config.toml
n_layer = 12
d_model = 576
n_head = 9
n_kv_head = 9
head_dim = 64
d_mlp = 2304
vocab_size = 43082
activation = "squared_relu"
norm = "layernorm"
norm_place = "pre"
norm_eps = 1e-05
positions = "rope"
rope_base = 10000.0
rope_fraction = 0.5
qk_norm = true
attn_scale = 0.156
bias = "none"
tie_embeddings = false
parallel_block = false
init = "normal"
init_std_qkv = 0.0276
init_std_o = 0.0343
init_std_up = 0.0395
init_std_down = 0.0395
optimizer = "adam_hyperball"
lr = 0.01
lr_mult_up = 0.906
beta1 = 0.9
lr_head = 0.00546
grad_clip = 1.0
warmup_steps = 163
schedule = "wsd"
decay_fraction = 1.0
decay_shape = "linear"
final_lr_fraction = 0.0
batch_tokens = [131072, 262144, 524288]
seq_len = 512
doc_mask = false
train_tokens = 1256000000
steps = 4292
dataset = "wikipedia_en"
Each number is 128 + 24 x the weight over its row's rms, rounded and kept within 0 to 255. Layers, rows and columns count from 0. The size above them is the row's rms in percent of the matrix's.

# layer 3 MLP up, 2304x576, rms 0.0395, rows 1609-1701, columns 480-511
size [108  81  93 109  99  91 110  90 101 103  86  96  96 108  93  92  94  97  94 103 101 102 107 100  97  92  94  95  99  94  87  95  94  82  98 101  83 106  84  94  94 112  99  89  98 100  87 101  97 111  90 101 105  87  94 106  97  93  99 106  99  88 100  93  98  94  95  96 103  89 113  91 125 113  97  94 100  91 104 109 102  93  96 101 102 100 111  96 101 114 117 105  95]
[[132 115 120  97 136 141 121 116 149 116 101 133 128 123  85 120 129 112 141 103 140 105 123 138 159 125 157 145  99  96 171 101]
 [156 118  93  91 188 120 108 133  78 109 122 144 153 116 105  87  95 156 103 128 174  82 138 148 119 158 144 152 110 154 110 123]
 [135 114 143 138 110 117 118 137 107 124 151 189  99  37 103 134  80  95 181 184 132 111  95 110 123 143 108 133 161 135 104 120]
 [115 158 152 117 122 125 121 131 147 120 126 147 126  93 128  78 123 111 159 147 136 126 122 121 148 136 161 100  70 121 157  70]
 [134 110 146  95 162 130 110 101  71 104 128 151 172 121 110 124 138 109 153 131  96 166 102 110 132 141 110 113 158 178  96  82]
 [148 131 119 131 154 102 104 117 122 122  89 170  75 132 151  88 118 147 134 140 135 123 111  84 124 133 148 136  97 126 140 114]
 [160  97 140 138 156 117 117 122 105 169  92 131 134 142 111 158 121 147 108 137 111 117 126  99 137 163 130 103 109 126 147 104]
 [181 138 149 126 139 119 121 123  94  99 110 160  61 103 132  95 156 170 134 129 142 106 104 150 128 136  93 182 135 180 117 136]
 [144 116 107 155 130  80 143 137 133 190  78 139 147 142 109 163 153 133 132 159 151 124 133 111 123 155 140  67  98 115 115 112]
 [131 114  93 107 118 125 128  98 106 134 130 122 159 112 157 117  92 171 117 129 133 122 137 144 102 149 131 123  69 153 166 136]
 [145  85 139 174 124 121 160 103 161 141 133 109 102  98 132 137 151  85 113 112 118 107 129 105 123 129 108 131 125 161 104  73]
 [125 122  94 160 119 170 143 132  95 132 107 148 168  87 109 104 126 152 146 139  81 133  89 164  97 139 110 124 139 120 102 136]
 [147 124 132  85 105 141 103 118 159 122 122 106 124 129 127  96  93 182  97 152 132 103 137 126 113 140 124 116 152 143 175  93]
 [126 142 154 145 136 102 107 142 118 130  95 117 154 130 107 156  88 147 144  75 163  89 124 124 159 161 128 160 179 119  80 108]
 [178 120 110 118 168 117 156 137 107 150 103 127 148 100 137 103 122  93 132  97  76  80 127 161 137 127 109 142 170 140  90 121]
 [155  99 114 136 121 178 140 134 115 143 142 180 131 140 150 142 113 109 127  95 110  68 103 149 136  91 124 127  95 115 172  84]
 [136 122 112 116 134 170 148 178 128 140 117 101 149 115  93 148 145 160 143 113 133  69 120 109 173 119 130 102 100 151 165 104]
 [107 135 123 137 140 117 119 123 124  99 118 140 116 101 132 183 115 170 149 122 175  96 127 103 102 162 144 146 150 141 139 119]
 [133 135 117 117 164 173 129 116 102  77  98 175 157  93 142 132 130 174 121  83 128 127 117 150 137 131 110 149 109 148  95 124]
 [108 145 119 138 148 129 131 145 112 159  97 126 175 127 148 130 138  82  99 123  94 113 129  89 119 160 166 138 114 119 155 126]
 [163 134 108 138 103 139 152 117 126 133 104 143  89 133 121 117 125 170 160 101 130  66  89 151 171  92  84 140 132 156  93  99]
 [122  77 158 138 132 118 151  96 140 141 140 178 123 138 131 154 142  87 136 130 109 109 138 126 144 106 138 115  82 108 118  87]
 [121 137 122 117 125 119  94 118 148 129 133 134 136  84 119 123 130 134 129 145 136 137 160  93 123 120 124 142 133 120 140  81]
 [144 139  95 111 119 147 163 101 155 101 157 171 139 156  94 145 136 142 154 129  83 125 107 134 157 164 116 171 119  95 104 115]
 [118 109 135 140 152 112 129 140 111 101 105 139 145 131 131 106 147 196 116 116 114 124  87 144 133 110 127 112  71 137 124 107]
 [103 140  92 107 152 105 199 160 135  94 126 125 143 120 141 118 151 115 127 141  95 123 149  99 139 109 126 128 136 138 108 105]
 [139 112  86 167 121 105 123 158  86 108 119 162 142 129 113 122 107 170 110 121 150 100  93 112 144 137 134 134 111 113 128 134]
 [130 114  90 124 134 125 118 176 124 133 120 175 123 124  88 116  66 132 138 105 119  95 153 129 147 104 142 138 173 137  65 114]
 [ 97 107  83 139 138 142 111 149 115 145 118 165 140 145 105  94 103 140 116 120 142 128 167 120 143 155 118 147 149 130 129  89]
 [135 100  86  94 132 143 120 124 129 112 143 162 117 171 120 158 156 140 138 103 101 128 139 150 105 175 102 117  94 114 166 119]
 [149 111 153 109 140 140 153 111 139 109 160 170 130 128 154 108 119 137 114 190  99  95 146 135  94 174 123 100 158 142 151 128]
 [124  99  92 177 124 129 105 110 130 110 129 122 107 144 104 114 141 151 148  99 147 134  91 149 142 107 153 160 110 140 164 100]
 [137 100 128 166 150 162 184 109  81 120  88 129 111 102  87 121 128 130  95  94 138 110 170 131 114 103 136 118 123 107  95 125]
 [127 141 167 153  89 138 170 151 150 114 133 147  89  75 123 129 153 145 129  93 111 111  93 116 158  93 122 135 101 127 136 129]
 [114 110 107 107 107 140  83 160 181 152 127 147 135 146 142 139 101 136 105 107 112 176 128 121 157 127 145 136 137 134 157 104]
 [150 143 151 113 183 154 100 147 115 122 132 129  87 123 126  87 136 122 117 132 124 122 111 120 142 121 127 133 152 168 122 107]
 [166 118 120 137 108 122 154 141 114 122 145 161 171 150 106  58  88 111 149 110 127 115 122 149 114 102 170 114 145 159 162 102]
 [117 161 164 140 111 131 139 169 149 124 140 173 131 110 103 139 129  95 137 165 112 125 139 124 118 121 125 122 131 100 147 104]
 [131 127 150  98 142 138 132 140 120 103 118 116 133 126  93 133 125 162 108 141 129 139 108 123 163 140 103 132 115 158 149 117]
 [168  60 131 189  80 120 105 150 124 129  88 119 129 146 138 146 148 138 142 155 125 126 102 124 117 167 129 125 132 176 147  94]
 [109 137 126 110 148 144 130 142  83 122 125 127 161 150 125 130 113 109  89 160 130 112 137 129 109 155 177 126  93 103 124  95]
 [181 146 101 152 143 130 151 151 120 156 118 147 144 100  99 115 116 133 105 101 150 126 108 148 138 172 142 131  99 153 110 125]
 [128 172 141 154 162 154 137 143  93 114 112 168  69 131 157 133 139 151 125 119  99 151 147 101 163 140 149 121 133 165 126  95]
 [130 101 119 155 147 116 102 153 131 144  85 112 112 107 138 124 114 146 123 154 141 128 124 119 153 156 104 101  99 168  87  91]
 [135 140 122 112 212 108 133 121 112 117 112 136  95 125 157 173 156 128 107 160  82  82 144 164 132 151 133 115 113 161 128 105]
 [128 101 145 166 140 116 171 140 108 137 131 125 104  53 110 140 140 158 147 132 167 115 113 133 129 120 121 126 101 154 159 123]
 [ 88  92 107 140 158 155 170 154 129 118 140 126 163 145 152 109 114 186 148 151 117 116 109 149 134 125 118  95 100 129  97 137]
 [120 135 108 118 142 122 169 111  70 133 133 100  96 120  98 121 110 106 124 137 129 119 127 127 102 144 130 137 113 142 105  91]
 [166 122 102 115 136  95 104 137 103 137  91 160 164  67  79 116 117 164 172 136 146  89  84 151 122 169 110 156 134 144 133 120]
 [150 136 102 141 131 128 125 134 140 117  89 141  83  81 143 121 115  94 121 134 106 109 136 174 169 123 175 129 107 123 160 115]
 [106 140 126 143 135 122 128 180 133 138 160 153 150 111 110 139 151 137 132  95 123 182 122 109 172 172 120 134  98 112 161 129]
 [174  90 133 144 169 144 180 159 147 145 132 130 138 106 126 120 127 130 142 156 125 116  83 131 165 166 128 109 150 111  88 103]
 [143 114 127 163 124 112 144  99 104 125 110 125 150  79 163 131 123 123 122 130  86 110 131  85 149 141 161 141  69 139 136 111]
 [114 141 100 132 143 128 163 157 151 118 138 152 112 109 163 164 118 150 101 142 126 117  80 148 121 174  94 128 163 127  70 131]
 [146 145 117 103 120 133 136 184 137 127 109 147 125 132 151  82 119 137  82 103 120 112 123 142 162 144 162 139  50 126 127 139]
 [143 124 175 148 177 113 131 119 135  95 161 117  99 104 142 113 102 108  82 167 117 165 121 106 171  93 166 116 121 155 141  83]
 [124  88 101 140  98  92 115 133 135 141 120 133 126 112 138 163 121  99 105  93 159 136 157 111 143 139 130 162 160 120 113 101]
 [116 129 123 142 188 119 143 157 156 101 120 131 122 136 148 133 102 168 109 141 124 135 122 121 152 166 144 115 119 146  99 121]
 [144 126 125 133 158 130 158 157 105 158 143 105 136  85 157 147 114  80 162 130 126 133 122 164 130 168 172 123 175 156 137 102]
 [123 124 137 144 197 126 140 134 133 129  93 156 104  92 101 120  83 110 145  88 122 146 139 146 139 129 107 123 157 102 126 128]
 [138 139 105 141 109 115 124 118 172 123 120 127  82 130 150 156  98  94 113 104 125 155 101 113 156 121 121 151  81 104 155  79]
 [139 128  92 146 120 104 165 102 119 152 126 143  90 144 133 106 160 112 121 121 117 109 120 106 132 136 113  97 104 132 101 110]
 [116 116 100 183 124 138 133 178 128 137 129 136 129  73  95 144 118 110 181 148  81 114 161 107 135  93 138 132 142 143 120 138]
 [155 106 134 144 109 106 105 107 139 111  84 148  89 118 153 133 113 142 144 142  99 120 131 143  90 146 102 102  67 109 101 134]
 [137 155 127 131 125 136 108 123 126 112  73 106 133 126 135 147 113 133 140 107 142 146 119 114 146 158 116 115  83 124 140 111]
 [145 160  99 132  95 103 158 137 145 179 144 116 147 123  89 143 129 139 114 143 110  90  99 134 161  97 145 141  91  88 151  89]
 [104 141 141 161 108  99 166 145 110 116 137 150 123  72 104 158 112  77 101 179 103 115 127 116 149 120 151 136 146 148  90 129]
 [113 148 104 109 171  77 112 127 159 105 115 144 128 131 162 128  74  60 118 151 167 166 104 133 109 156 152 125 122 129 146 117]
 [167 125 103 186 135 127 126 169 110 154 121 122 103 125 122 128 139 155 143 144 136 100 137 116 102 137 124 134 116 164 137 107]
 [169 163 119 152 127 142 151  86 147 128 111 184 130 109 153 149 112  88 120  95 124 110  84 176 139 153 139 112 116 122 124 144]
 [126 119 136 131 153  91 129 132 122 184 110 127  78 126 134 144 117  94 136  96 154  71 103 155  93 114 147 121 145 137 129 130]
 [141 151 135 130 111 124 148 142 102 157 136 151 173 130 127 140  88 170 124 121 127  94 142 127 127 103 123 133  82 130 130 129]
 [144 125 137 158 116  94 160 135  79 144 136 196 109 104 160 157 135  81  98 107 132 100 142 150 117 136 159 148 118 131 132  70]
 [ 89 166 124  94 128 137 169 113  93 120 128 161 100 137 142 160 134 121 117 104  71 107 107 135  93 121 133 116  99 129 159  85]
 [115 109  96 127 119 118 154 136 141 102 152 146 132 164 154 116 111  97 121 128 144 137 141 105 123 172 136 134 141 127 137 118]
 [125  73 137 130 128 109 157 132 109 103 127 176 112 116 122 144 175 108 144 161 118 128 147 152  95 162 108 107 131 107 126 110]
 [155 140 153 103 113 113 127 150 163 165 123 115 146 137 106 111 126 117 102 117 157 103 119 118 152  86 139 122 102 149 138  87]
 [114 104 114 143 117 149 135 168 118 171  99 112 104 166  60 109  89 114 149  89 102 157 131 136 113 143 125 119 135 148 117  64]
 [111 142 137 107 129 117 120 146  62 121 101 127  96  93 151 163  96  98 142 131 145 134 116 119 136 167 164  90  95 149 175 112]
 [114 134 156 167 162 154 150 110 102 125 136 132 121  71 130 152  99 132 130 123 166 120 143  83 163  89 114 140 160 122 132  95]
 [151 126 122 109 111 124 191 127 131 158 131 123 111 114 122 126 103 159  74  75 136 121 119 109 158 137  95 152 114 163 118 111]
 [126 134 109 117 166 124 148 195 168 143 120 158 127 133 107  84  86 124 147 121 107 160 148 120 149 117 139 143 106 181 135  94]
 [130 123 121 145 104 137 143 181 126 133 149 110 140 142 140  88 103 147 114  88 126 132  75 131 142 142 112  91 141 152 151 127]
 [114 132 164  93 120 127  81 124 136  97 140 133  79 128 164 130 119 135 106 119 116 128 127 111 111 124 169 132 132 169 174 107]
 [178 170 116 121 173  83 189 185 152 102 113 150 116 128 140 126 108 131 146 108 133 133  83 132 125 123 141 102 121 114  95  84]
 [128 158 135 146 120 145 145 132 154 118 104 158  69 140 149 106 137 124 166 137 129 142 126 124 106 100 134 144  74 100 118 103]
 [ 92 111 125 148 166 129 140 115 173 148 106 122 110 128 139 135 133 115 148 155 153 117 157 133 137 119 117 118 140 145 160 104]
 [129  74 124 111 131 102 121 124 148 100 129 119  97 122 156 138 171 110 165 122 137  87 156 126 112 168 116  91 156 121 161 103]
 [133 154 131 151 111 120 142 122 134 138 108 125 183 101 151 149 112 107 111 178 156 125  95 144 122 167 112 133 161 134 125 126]
 [124 146 149  93 128  78 104 135 152 129 152 107 119 125 137 121 106 100 123 177  91 125 104 114 125 179 137 101 141 106 127 103]
 [149 136 136 130 136 105 120 143 167 140 141 133 124  94 128 138 117 126 113  90 135 121 114 152 146 161 131 159  92 134 155 120]
 [162  67 131 155 158 106 108 138 147 135 135 131  89  73 150  73 125 119 148 144 167  93 141 141 114 149 140 128 100 111 175 111]
 [131  98  86  69 148 121 150 122  91 114 144 152  69 152 137 148 148 154 142 125 113 111 122 113 136 158 123  96 117 157  94 119]]